Part of a small language model's weights.
Size: 15 layers, 4 heads of 128, MLP 4096 ReLU, vocabulary 8192, 83.5M parameters.
Architecture: LayerNorm before each block, learned positions.
Training: a variant of SOAP for these matrices, 663M tokens, 5056 steps.
Each number is 500 + 40 x the weight over the matrix's rms, rounded and kept within 0 to 999. Layers, rows and columns count from 0. Numbers have three digits each.

# v: layer 5 attention value, 512x512, rms 0.148, rows 68-127, columns 448-479
# o: layer 5 attention output (transposed), 512x512, rms 0.132, rows 68-127, columns 448-479
# q: layer 5 attention query, 512x512, rms 0.156, rows 128-247, columns 448-479
# k: layer 5 attention key, 512x512, rms 0.144, rows 128-247, columns 448-479
v68:472564550535533529382508416545558604519494394497425538499500502479492490461497551567492434569571
o68:474445522527491540438502470554509565537494529531436523554514535483494503562497565501471523467506
v69:534498588517529526578505508486444475563441527508544577508506545462499439544475463528487528537454
o69:520496541506576492547491546451480485503556512435509480395502428504399501538568575481519516541548
v70:476552516418506486496523501565548510540520557504585463523539498510528515598435527499585554521504
o70:526507513539547529552555547500489520570538557614511476525508541491450577429514406479487536456568
v71:501488478491573482535491418487525526540445441478450581516527439462459534490496443504473507456511
o71:460454549534428440471443503445515559471477473548495498521515392527412512480503530523514569444477
v72:471466516514459435509468542556464532414555575487484475451557481515495481461594449466513446488449
o72:509452484456492561528493551495505487484549487498512430479533572522490450499563496599534493533456
v73:522476464514529565542530475461417492516564490457543497507505508499561482532472475458472458549445
o73:491417488477614499438497549425560563484565541483465440522556559463523585491548544390489517444560
v74:483533505471422484468496425517491476519513572471432452517490486467468540488447515590395553530531
o74:528536523497451513450427430524448577478587484532487490489531497410598554467552486496385498384583
v75:616533479524505505505561486453446502516526588537504506538526529417433522459511459484465505536485
o75:512503430518514425428597541491514514425520485537494547403538500510512522357535444477462507501525
v76:605425531575498491466492519566542483491480474441492487496508522468554482532503425549542554468533
o76:489487461460445505475523492462436514466512516443521525400499501624461461515422559560528449606536
v77:447497485446491475473485515489500505508458410458527528477504467421569516521483584557520510496438
o77:445447510479518516456496515484546601507558521447479533512489491541449481432484494535512551488440
v78:450499470472447475484521479533505544490492454528501530488496462528482426566435488522517417492513
o78:476554500505524495511440519541540510464472508540515556511491494513449552554409523561522411530445
v79:437473485459539509485547460522552558488467539471487453520553504528476420476504465448578581462533
o79:448421589517540494471490481551477486496450552487516509510496544480524461498510472481530476455521
v80:535475567610442562540483553566474450512418546596494546567555507472468503478544507483499487509398
o80:525533445537396450529481523496500446549502525476464480515521547549512454461536564550621498467402
v81:534535512364488613498466586497521444513511508552542589526395535481421432521496437494478458460505
o81:488457476480454540553484462524532501442406507541468516403489477491452528476490414513518475448492
v82:461417509547494491478477520495402487527493510525503457456615487497540549492446498501485469488520
o82:534529540493501435388515554534543482451587528496602502499479414526471493537525553484426405474487
v83:450550515511512492500505471509557505472485545501500437540530495547493472545486531419473494513513
o83:459501529571459587475470481565499464536466540498493523552540568521455515498489462542502514533479
v84:563460469465503490422462556563532462513573493522493467477512510568519492521487526515479495555525
o84:460512491555503511511572496501563493435487568362551471496501488517446605448479389571437471507573
v85:535582468518450508507520529568476449518508522514506511448500478461532442500483481509508423477533
o85:516535527520529476517472505528556485471500561479484427409552428479448534527538513501487490415506
v86:526477418587516506503526630509496556523544406549423521518517499455540508493502485499490439470516
o86:471554522451418482486473533486510555462478454394525481508536473453486502510483401458523474460575
v87:480512588537522548453464541567488477471549517509489420524571525504496490438538426472499444453464
o87:451468488515547542564448517492509462493459455431508455447555552481467492515481521459505513499533
v88:488559453477546425455449436527530484542552436549511522544549485523557479536487471492479530489537
o88:548502468532446522486480568488400539565533475547462505549597511549486482556530397494442490547477
v89:465425553513448489492528499523622423552466479483484535518545522451560565571558529476513565506583
o89:507557506475501511590541461553489445440572550482527533560556568526517496537458438552571648467448
v90:503490530422446452563480522515478475439529547530553523499505447461563474451571524596503461488504
o90:471491427406503432545459412525443483480439545481492491450493510530558503567507494475519482505402
v91:475577555562478548550519564562450558458549475524456588513487533465551436439522530426446423521477
o91:515465515493479546559459549456465460495432449505533412537498493490525463487509517411448531533508
v92:562440520419478538442491548469505522487484612461441534500443496488461497480465527452515477453478
o92:445492507492449517439509449466522448511449558513422518459425465490507552599489468483469469544558
v93:482540442615512538564515420532573488578546516510527505478430500461442487475487489576458519492566
o93:458524516367489463537475505561492499488540511499531548495521541482492471532530516547480502521524
v94:530539502539514495449532487551450489422494491501517527425523482511529435517419512453560545529533
o94:438486431486525516448532508462497519485418578489545387446517569603475419427510511477483511439463
v95:484456430438504456470534502542522443429464550512551502485503486493506456568566537425452505448482
o95:474542503521500483474529536493480498505496516501448500481457491460447493441472568451531473531534
v96:573618436508460569449533509471510461526559575495473547517487515478488510508546484512437473525497
o96:524562468465364559450431440491520473555511558496491570497444496515583471454469420497541531514528
v97:524518519581577460489420534519399488492562579480458519515541489524463499503478552471504478505549
o97:489542520501531540493497494514509531552489557502483454452446520454546443478380499468527541447534
v98:384488542476482470516462535540601542526398450588535423524437539494519498457417423513551561536514
o98:466509455528491508486438575531510511548609517529517483494469468492487504502541534560460497484555
v99:507488537453525549424485458392524504570537532432550506521548548456505540537487467493463578477451
o99:456461521503458492542468446482588480529497482397521569487606520551464459489493503397462498421435
v100:517497485424550462477506465547498565524446426505547486478487490527578543535477536462487473457473
o100:510503520525532422509540446542539571492609404551515443466454436599429582461470526466537431510491
v101:459502534474511569458462453481515548394461499440515519455447466487564552426453520463507549565518
o101:537460473515483501432521462476467493427448522441462537541526593442555509480455509483514545444463
v102:581523518500493533483543522481482547561470511458521441468463535489479551492508501463529499475528
o102:459491501447423517428546519502508554454507479519503535495434506501555516470509544497471518461594
v103:443514386535516584540498495507458464468517500519477420522524572460483501540512554439490462456484
o103:440462491473529413511452454507549545507584549417453508518572548573535400540484380443457497464549
v104:402577432543502531469565500540499490483436482483490491576462499425463457418416442560455543528522
o104:491449475490495504533462515502448509539470531491435480443527568464551508431547467454474542484523
v105:436517491423512492487447450459592474486565470600448466488481501482507584500469437443628521488492
o105:432420428479542556496520438530462436499510432460439455510566495526383553508490506505515484446440
v106:493596512444548410514524544444519497462564450595548482547483502458510495452495455462553534574538
o106:548508479533507492492561554555493545498416507597477479521471473426451464494569601548462527503468
v107:504521537479520459444519451546492412507503474507489463459453512450544530488419581478470443508473
o107:532550511537539441468429462546465444471519502486583526530448507425446569452550575496501526473459
v108:568539491512554456564480493501432429544499515503463571545503474555518503442557511574465495441534
o108:467503553471471551555433561558493547536362543483512502572466532453513501513456401516486567486447
v109:505491474451429483447469515432529517496500356506504464545445496422527526469459549528482524481536
o109:488463345552444482497523470463448473468477496561444470468425561519515513536519513507564513422404
v110:474536483554479501508593484447466505567482513500447553513561487494481503494542430426444449557582
o110:447503474464557593521477537480589446371539458449476523449491460511434512494490486486431551522534
v111:495533526516534483452460433494484524534485515591467468507439476525520431587516447507523493482505
o111:509496551523552484466470505489551494513404557530555520526491446573470495484481449565437479451474
v112:496410423483508479504514567476534515545545571564475542482519452519522478480486539448573556493539
o112:479445465437541473464510547480570543546486538385515511467473432503540484502564528485498513476503
v113:590503401459418488515566470520521477440456514475391501478526530471540474527491521437520514511552
o113:556439546505426576503557487446498539476555549390484543499518589569602515474466592485450493515479
v114:446462537379518420481477513515523433450505492556506492418495536573494511439544431457526401494532
o114:494471522533477485514427499563488488551516604499470493513495507430468560461399463492566418511541
v115:561551531428514483468434642520497494482550505495544438437492453527528551495531520486401514550521
o115:541478479499523464503420524567442528525447456540522524425488484544479517480460496449440425522506
v116:521506557486529578494508525536533492466490527443440390497406476415409534459558472394490501496516
o116:570514481475560513516457492519512469540448446545396572575482557520484526483552534479530487523544
v117:467529451627570537493498448498453416542473439478520454490493449502437520557484476559515520549521
o117:430484433507533451535473445481526517501568520484483470445542447543473497483470487517512510510498
v118:468493471518546610511497512493550514477493582459501548540482497554522453492429486425504524492495
o118:478432484481459565532523532439490488493531548520439491494483477481506465511557471458517445463575
v119:476562445538448544520465469522546429497413529446449549487494501482456413428500491503494514469536
o119:473469524529446506485404483483499420460483542558507479511484490544464482546520466476506559401548
v120:421475440580582427510502484557585447502458475492554495437562521542396540500464462551515515539438
o120:536528516543569521457532476507556463558531493553559496532454489549445502473442428546525483498492
v121:479503431580476486517416385480522492523510399480482509517468491522546513481486465526461458486430
o121:503449513439579423591467436483506479438551519424496435527548546531509445502512428419430497575525
v122:528470482550496586444483427468497491581535498465518530582524558479505540457507515474476496478493
o122:516495449443510492527546528548462513495562545470544559465464555520562525448585528485420598559601
v123:485561510437469549462445551477481523522482442462481518524436504508509373457516521514482510526537
o123:468483491370491481459476446558572529523417436488452502538507541526442416505455559476489520467487
v124:516537536502541538515451518506509499563469442478544495589494515549420513466535476551490380470492
o124:445528489531514533513471475499481467482475501488516483529584530532516479509549494477525408470519
v125:544493519477518469526493499530484518547447456541543467468579473488452433545452503478494508494485
o125:579469521463506440521470520479514509573499398540506533472509505459484510591616556531422537514487
v126:435472594500466533444429513458488549435492532454536457497475474505424533524506522460516529467444
o126:541539501521529529514500482424478433485487580470516447489521583475476383455526542584520586537450
v127:492483523482505564440474542551590618531492531554474555415439520548496540533537494516476530494476
o127:518527520499500534506520519500465460479491412559578491554455462592529570512469493538485462505448
q128:516484494504502493535502468492465582494521478459505491537563485563555420451475512510444485513507
k128:516501540550515503493537501589544523556496435486526504482432520472485494512472495464481543462524
q129:513499512553454481547479480495507473540532493489451499549439489459560446500548495485549497487514
k129:488459482509450548501446478429469483440498549466486528561486482635479459512489523524530506526506
q130:511527498523559468520482506527517477457481508489536496539487480464531470485500527494479452451501
k130:521479547485390501552574494523512518523512524509503446516513482517558518497488521395489546520473
q131:530505522468513508511524473524516563496436466500462514481451509534507549500496469534546513502490
k131:455557498477475442486555470521531496470535544547491530518512475485474450471492508536525485471544
q132:520527480529486483461519498494510472552485539512502469508492532561521478468514429535509505504507
k132:499538522526495538541452439469425540453470506507469481498514523509540464544501466481460495517429
q133:484525502557508485517504505461503479519521465513486442512468518478437536542545563478533456500460
k133:482510481482473500456557485527504515539531537457505459520577441454469472484445485556426481455496
q134:505545526532545419476512515509466509494528491521507521491488494501470458502483476506493473519426
k134:464520523470481434434532492541535474528518525494513512502436483501537495465496478594521502482541
q135:491510485459492448494551494540481492434529526532510530531476478483435572527537492495495503547557
k135:532502478482461524467498472568502514531476496489534532536501521468560474495494548504436461466567
q136:542537539463504430523538538456481533463521462454532498487477492548492484467536541546526493437494
k136:493538538498467521451522511511505488539428534497510522526481485418474519458466546517416463479485
q137:515537522551487511496493499491519501490457562523458481553480485468504458514489472553491505504467
k137:520483477522481450491567504487472531520527426441446504474548521552507491499522511472532583507484
q138:549541441505481469542452509485477462478535434525495563539494486517517484491500494457473504475454
k138:502509501529517493532516462564476476460415468491534546542530500547560512527503428538477504567554
q139:525441535477443442497421489473457547494467465484543481473539558498504521514552544508480497428567
k139:465495465530517511468579483476511537486401507507524515510470533568472522488501534445515490503517
q140:506461484496504468494562489471556494508487484458527528499543475453547495501503502621513507558549
k140:448483467475539570528520499492528518509518518462550565472521509502514502469488468501486477484488
q141:469498564540497469521561480460463495475473498471506526524513480523478522437467505501556504431488
k141:569488506437518554469511482477554552478545499534419493499501545522499515482482536507533556503528
q142:456502449501496568515480535453476595485465464458551533439578535470501493525490491521551503506504
k142:530495552533470501452539528459506469498492491537506536508447514515498426492454476459484505496489
q143:541475492485520498473531526513586522464469525462529471497490543470540483539491528498470495511511
k143:463476448482601499470520484529463501515528472458456485455501480472520441502456543527477558456532
q144:510459496528506545470425478437477547520520505468556549462404463495500487484540496471424438522472
k144:506518532531455487493573482461517497517505546503461503488539482492474483508482445507499539453493
q145:497482533503474458494555505513520505469429510503521529468489608559435487566448508462434563545497
k145:484513442520524540528519470492542497538466488537449532480467519492435518518527556492498474499458
q146:459531495479515496504398553490434519559528533469592506435482499450517499476488512448474474478471
k146:503518509489415475546549558409474570493433476463532519457498408500510467518592475473489580547520
q147:451493523477499491465499536488486497484461479459517500484514529448507491481505509496497549534482
k147:530506479510526468513502542511521513489545453462528505507484464453482521461487499487552528526579
q148:447518495469516508527505496466516497474481528478475554544542501503495515556489489455553490525459
k148:462519521521526524572506449510482522513517496394477481513506540535506494516531562509488506482480
q149:413446541486457497458538511476520515484530453511469574522562447535502497472534483549509510560496
k149:535508563495545489508541520473450511478504524504534549525474473481470534508540560468489522547541
q150:518521515503500497533497470466472481504490507517479503486491562499538434492399505432475476568513
k150:528484491480533505516542559498495516483472472461526536480431577567465488525465455532441521524578
q151:527535495437509479589457461438542474446493563536497450524542517494518491415560592511518535483549
k151:512549464490534458527480527447512457527484445507542449508473513455488516515481548448520481512456
q152:490538502508521494562450420492509530463465548492572545517514526442524497531502467531457426448509
k152:558528503455466475480405507561523557494478503535507460527469481438492494541543512487468520465574
q153:454518506512435534510506497540477506570505585520502499486484493512487492485510497507533520489440
k153:525511482549488478515505456508476459556489429554519537462517503430479488437456474485499479501450
q154:497508473517513503502583541501470438498496491498503575512482458490501486453500556480475508506492
k154:552488562490431491560543544524528430402537560496461535461539483582509517447530489472532527519432
q155:514464517513503476473505477507564514484452541486539495476524470482411467513545481534498517469533
k155:475456530501524513509513465483548483568450498470501549482469558508470474486497500521486508446460
q156:489478495465480509534522492522506470538497418490475522536556505460477436554488472478527528521476
k156:479503407499513476458532539533490528443547547441526598550618488494457555462532500475528531457460
q157:544474563517485556554534509509530426476455470467466482518502506498487478453475481474511473468478
k157:498533535497491485528427562523489462510509452568535509508530491418464520472480459487429508510576
q158:542434458562487579532443513444503559500450507517509529560534463520527489495466524520536548509529
k158:461474475481462581534576535425495445528537487465492544454492536478474506549507517536597493465472
q159:490531539450528470445512499454470488439499541531528504555469529466472478498480482523469560547515
k159:581553526554525474543537527551552507544513500491474499462488451497489483483474500523536506422455
q160:459453518528491529580424520503502581505495452478486465506521512481491461540479440454472460466537
k160:469468479522486572470505562522466498463518472478495442485460524538494488494462535514534485496458
q161:462482496484507510457496507461515524569501472556500516475454480444512445489530512535543475465483
k161:479519515519515521453563504464544480532479466564473449522521513512517463571519503489546500590508
q162:466456539536527509440528472543548467498522414447554494436505508529472470508492478471489429505510
k162:491413560473533552536532522509440561474595529552537520499472472518446469542481513532463465507509
q163:478517506482449543486518525512513497498487499482529499488494465499514472537533498513535540550535
k163:540494512531454484474438526500483543519521448541455525446499547518497526526583564420493459563471
q164:477476537438559496522520563484480486512554529547504465510511513476468591481542477501524478486489
k164:542496507520411505423497509450544447526510424514446539496477477496503499517510521494542477573537
q165:465525543585516477475532512510481513589532479609538516461468481583503507497494460518484436522451
k165:424428513492520457497492509492521487489450514487520524505509545533489586572450437455492520527528
q166:510481503526487529516543500512495485485524489466519527507517512457494546467456494495537432515480
k166:497522503524510503496519503551511538475462494456456561462470489488479547501507472498509456485537
q167:395521533503490508473406503447534482553533512470423491464510485452499475560558535519560479447504
k167:550499437548480457446449524470516476479515491527515433476530530536515463491492475427468521584538
q168:505549544509491481463492489524495517517543513371508487529550498436508497508463486432524510554503
k168:413553500517541525537519445576438465497560486538503532482453490524586530495573567540515478479550
q169:598476474497449513505507524493500582467469528557513510549478489518437536422505416497510432487493
k169:459539549571421462470477483445527508510485504497488552433456581493513441510513452494503558510473
q170:572535453452485470531512507518547473489483465501513524509467479530469495477514487556565533539517
k170:532514444495533464484506517405527514470518539498549517495498505469484463495465434532557499539510
q171:525513549516457479494489464526534487542503507518521505460462508533511497460515440554498537453401
k171:456498522485517504510555502523497533509412473539447498485531472509488518466452464468493460538513
q172:490508545446509476484471486471495505566529520564546484498533480531459485535503463489602483485473
k172:447552488535510500514500511536489489495493490483411458532494538516504445535481540520483500541438
q173:482474489497498475527456471451496471511491500556533473518534458518543514475490497532493498509537
k173:533516481514493507488527446481509562501514507454479448493464528504449484482511521523456548505477
q174:533442471470501522530547447484506493470551485557511466465501487475494490479473509478559505470488
k174:491463537404470453428522582523511509555450551489552560559527463416453518485501496507512460483475
q175:508469549506510454473428539511472490487497514480568478482498466515516469502558470439449464457515
k175:505474542498537423515474506519533543560519485527472505499475512516536446443590521497402519456436
q176:460513432503422522473505477450544488506504496453445498572472557494505496518408527474484517392515
k176:507519479493613517526576512524462447496524518472463438477533499512491570499497544445495451521513
q177:516494483489550548507482504529523555440502483474508510581484475449511507488510509470482474475491
k177:490469598540463507499498552512521468431527527504563486500529492512535506490470503483492517543580
q178:480538506490485462471453529473509496475487475504445533519547518526515520508589501528542537490583
k178:480476491523498523522491470495491494471473540498507482534500534532498496454486472493569479451543
q179:516493521504434473494490469577529503535443507441518499471549542502503489462528464543520559492482
k179:482493489556516561514554497530497535484461491497573510533463483523563525475513451479525420522482
q180:451504592448535524519462513505524423550484490538480507537457489548468488487507527484549489536544
k180:488549488572531493508477508494486424465504539442548587466521547472487478512448465551552497557487
q181:514499467502450454456535540475482553508457466494441485515441490473506452523479524484441439475458
k181:500491433504436471518488487562479503550491513411443516511543441503580475503439450553458583534477
q182:483478564417459556509492535434504542473513504520584507542479505445475523482558584543528483520531
k182:453531465459494455482467488529520565530531454569460473447462537395505552490584620457523548550527
q183:499447521462520519488505536514552569475447535573549505466519518550401505532498484511507610513484
k183:498501451515512470459569487522550502602474489506562511498435469468487548532527576509529510506500
q184:549565516490439515522497518500546531486538513512476519484565501487452460482483488522554513458485
k184:472501528522590440549458470452507478502443537499519564552508449521481506453470465549552488573538
q185:527511521459517538570514552441473508541507490445485517479505460519479518491538467486499500509504
k185:423505492477499487479548537414457495511478551507586527489469467495499481523536511483493456490502
q186:522516531501514517501474500515438502513472525563474471546500481443489466565505579465511460536550
k186:469491521541540482486476542517509522498506493533429434537471510502457530419530470471456568525519
q187:517472542480509444513551482515483568467446505494552484478519490473462556504459459490508506542480
k187:510564393446455488470471479481460526539506483521484474515565491474452449509528491567519477509469
q188:448583532492480508536523451496468452469554469510550421490493508465524520507441492460513428491516
k188:485481508509541536497476445500479475482553524508470473489490502490486422469471464451472537479440
q189:489510501506537465501460492475523478532530544479517486514491551462499514519508534536546537466475
k189:467505521479507518396542523551510579483558497510523422529523473530440515473481546488478496501515
q190:538524472603511501437495518452481522495495477486505483471509518508533474523499433516448465511502
k190:520405517516460506519475491491488532486486535537496496491462512577522464532534520491402472526507
q191:446530507526483521444518493480504481488542511476501492552499504539450540425494465536528510507443
k191:536480531520590505492518537520481547530474479523502507495461502520486484513437466519472505538466
q192:502521452481482526535478468577432459464528497451464567532528483503494486535476498471455463532514
k192:443545466482524472489547500497514512439533548582491433474501490510527553486547450462473485446494
q193:513422515456523532500537499490438546483532478455524538499477538462473525453511509552519514499526
k193:497502506485535471487553551413538554505455468570486484471454511454459526494549549464511523499515
q194:535502529503476469529519520505493550491537541530464433470466530557464513452501460512501505499470
k194:522503500442474531479526445500501489564505534529431540468531455481507464510498500534530504457505
q195:438550570474499526556483485416478531493534492531516534506443512494472480504506534518522534512481
k195:590501511479497424514487498529475498472463559583496466437484507497519534484505481586539477524518
q196:526463450505535487455542524529541565459520464452496490526487504502522490486549441517469549463465
k196:472515479515434474497471502540499511467509505499517513533481532528500477480531462527503505482501
q197:439494451502507508456509531487535534491547502515521502492530515493541480579509528500484448544536
k197:432497555544483500511497500485489479453460462543524471496500538516511458472530440419518481528549
q198:472509527423500480481473489467517455489486511541527495494541564534485455578534547480532487449523
k198:509518478539491560432468475520498483522525466585487467530432509479473475506467454527515550524478
q199:470523459517487526465478480502490509509485510473503474491447479451505495517468461513510554527461
k199:527512505552511488545482469493474466482529545491511524507517517475504508482541521466479529415563
q200:520513511451511477533493500478538492451546538495543531496607442452493533481522484498513501505485
k200:539477467478520490479512510645491548519509530558573523485426480518499494549524493447539461539490
q201:503517501478544469480506502476575497535497456530510512502512558509471621488517542462475585508468
k201:535533506472525535522512538560491503535513475485544499526515464498480561476488515547528444489504
q202:476527495610498416522515435507534491489468476450488456480462517587519482545424408481497555462493
k202:554483492470476557489550466513532544524589586414481506489495486487465434418422433567522501472488
q203:510512554561455468526424411472518530519498486485492522514534503493484464474460475511511524510498
k203:432505515436510440434532496479560536518504447445509536451486534520556422483505488566518491558511
q204:510525482467531458441538514481497506534519514473528565510484529517489506476512546528410495498505
k204:481433513508498527509500520491497492544555488470532565500538492469478586519497484477464491512450
q205:437519484503445488507484521517490534486506520539534506532481426512545517547498544447505474568521
k205:505510522483481533530546469468483464471573475490458436470564512514465474507500482425540541506478
q206:480549503518509475455444498550498479565525498526449592510521485506457467516405531497482489503489
k206:506510465532471495516543531522515515479483491498463484544475526495480509559532479426495486493440
q207:429474469580507508478452463535501452591546508485480545572549469537540446543445459474498520469496
k207:473508512537485485440510516569528525412505463521516481462538514497504504458377466523502498522522
q208:452475464464521508483596554432528557457498532499472562538527524490505514443504514504496514457477
k208:500508504500454510466493488523489471517536478514480521521549504490549543522508478515513560466530
q209:502444554455579514511544476534473485441487451511455491454493572524421516494550482521535523456530
k209:486571530534557531528501468523535521504533536420545500489465517393503503511457574534399477480475
q210:582488507495451457454556490501536414480583464441492500502477552505482531470461498467493486486467
k210:556578492505568512505473536481508438532489429516530537427544486516490478517473550553488478452463
q211:486550533521511449530533492548490553481469514457471504507450544544461520508498514424537493509518
k211:442447559495488517464487482445507502458537569522454506478474518493459481506468464452498481435481
q212:469537578451508428483486446496474548488530521454459491495513484481500505474489544532450546522500
k212:516553530496505511471506495511522518448442532493523499477476483503507443475496489536566476456486
q213:430482462496478485531429537530472500510544485482522548466523484516470529552547461499450534491509
k213:519538462492472491476507459500412482498497537476449494500506508456494509509456532459497504487515
q214:483505488488517480444528459554529497499461588520457524538501552479498488515520462510542562503512
k214:422536466557497507505496515464527484503502533469443529491462543489506474527549468491463538579513
q215:488483517492549502491567592500491522491498553572546497461471454482492503504569511505500482529481
k215:479522461487536458472519470527521466467544404486506446454518499495424449494525532508493500479472
q216:516503553521496532532461495525499528484516460544526554475503542421478462469548551521454561479520
k216:493501446575479499500529486482511586573476474490469487457480533430452481486485567524397550487520
q217:450466512504515518504504410510473491487477506498486459513542539513518514493436502455517478495511
k217:520544523545405498456447477559472511515565541526506467548480503456482518538491462468465535521529
q218:518442517500445557474465483505484480553501535544537448488471500492511538501483443462525608520547
k218:425489507471511484495506432506462487530518491543495459516483542584507438531553561465499455479483
q219:534475522556499431583525442541554524539514519514494492531482515584524490545445465443469435500486
k219:485471528522584440519437446532485445495472489482470536454474533515466465519499457513480496574543
q220:509476496546520476461538475508493503500513494505531469530529481459456477498422525483495527509470
k220:513525519444478450512513448475544442464451515504513445515530559482493477493505540492557494600529
q221:533498500476552529541437541477433518547535507484461514504513463460477522461537521499513498553502
k221:509472480544374556511500556482480544492473503468499538506487547496453506508491510498480524494466
q222:467504520535530460507474512471523545534503478441503526501504499483459495534487428535521555529446
k222:547518561542457545504537508533500519487414574477480552531504524560452530474470534505491490558542
q223:482511491467464522471532483541536497523457546435461452504561510447515519498530501484462494454521
k223:455499527455531519508442525461480525522521490539461509488489525472487537478513581444433553512525
q224:479506465504459527432462539479450488462502514425526579581458499488468496558461574454493451500543
k224:499493396485487479525510532437571528443512530438498532488440536480536484491529483464489531503552
q225:513470470535527464511461472540462538542480484458504505504494429544530472560464449486448463436455
k225:526470508493541506480493528451594446504460487518437481547595512542501466528479533456532494526489
q226:501490499514488539514524419480557465470517521528508545465475528519460498500450471545476510481515
k226:522441494541516468562509481471482425466545450487561528435509482472496465483489510475465477441514
q227:492465522543496465475498467539501501477476492516576434442484522467457419549502497461508499480479
k227:504519554483471509496464472496444487526550473538552470483485465504540437505448474502507452473520
q228:475466468488532549557474498491505541538462548507521538473595554447526537553549463485506491522460
k228:528483542535502540563507528472474536458467469501538562481549498495466510515512470480527572506487
q229:497547533450458529522481468494536522439429529521476505473539570442505519506524516481455493491523
k229:519449463505485499535530463520550482532504489473507516494563568500445573520487489441458577518513
q230:518467467476436484499524493514526552506518482520490518497514523457492519459562492535476501541497
k230:597542496507490506490501496555509535557466459491466589436494580503557438542461457519502458499510
q231:506500519511519506538483491460487521524516506470529526551478523538556517435515574505440491512486
k231:518503538490470453492452515411535493421441516531432508471467507458505530549594488518520535483577
q232:485480468557522483541490574497501477570435445486496446518478523441499528446503492535493524469517
k232:474509526506470482513525483518521490468408465579621411490499510483463471502467436438539533446504
q233:520518474482483500517556501509510508548430488516515521480521480539481452510448467507533520438468
k233:499435510527476549504497438464544524492497530502495497538526521479518514510434561553567521485500
q234:448530538499508406580554591493571492531488542517551529476495451564484512453484450506531552558461
k234:543454581432547444500493465511482475511512481516577496509467468474523485458523478519584482462506
q235:509493485530524543518537426449421527516462534464495515497469538494565527487514488459538496444476
k235:434496408470494427525543446517477515451439520465524533486488493555398459515480520507457472502433
q236:456524493577490552485454495468548449580516540521554573568496481444489458494464548519509541515488
k236:564581462474531523560521526470515540443466523500524426456510568504547510505424544452538479495524
q237:529505468516527471541536465538523555534477470516433480506521506532469448523430477518506474503539
k237:506479495497441501531492503513512471533517455567555522509506532504484493441479497508483481515516
q238:549488541463516535529572502483558472537429468533547564470528514545502480468510471434550505487485
k238:502432530492528533503517508517458498504476527569482556465488546408498531444541474588501488455482
q239:528471573548499476556528486556538454508512505459525514442471492532582494499485521469556509524524
k239:581529568470553513516442463582522501554455557572529484546481469446531492542460492531543465403521
q240:465521471512540566521469528493473490432470488488449492528573580499433495478447551570482483460510
k240:490529452476474530464515552520521548568443505518530477485492456423467554519464477505551529515467
q241:501551436491471494451491521518474473520531480454527496532499500454569467447476502479516494545461
k241:503483514463518483562466521501464542480487502510507472503441531457548514487529505427443526514501
q242:480489553471534556474432516451505453445537495537479560531521471519505465445434501506496468558511
k242:455461481483479451531483576492531483517472461633597551470480544490495493446529475534558460591463
q243:510526485487512488498553495498512492470487483484502577489508451506500553518479539504487479580481
k243:468448468500508503491519526477469461442444512504459530529546452498460527486556533476454461496490
q244:493550508547581464545456443524495510452482612497487516543565535567545581514474545505522476506431
k244:482479534479527489509514463470529535470489525447507489482527524498466522443502448477523522488515
q245:504428459448457560469514486550473463484512483481494545517528486533493475499524505508462495476523
k245:525501553491524463513496487486510539462522482572451503479493495452457528440550531438456517537517
q246:554476451500489513492431478475433503519460537427555493473506522453509457488536518515509513516537
k246:472476501553494538476564484489529463520501496571519491501458511481446484457497529519486492522488
q247:478482441485496551504533484554550476460532529525475451517529539513544467522520528516531510465541
k247:502521518489497523503563484487484525482460447522474515483540446453493511523469519413492557481540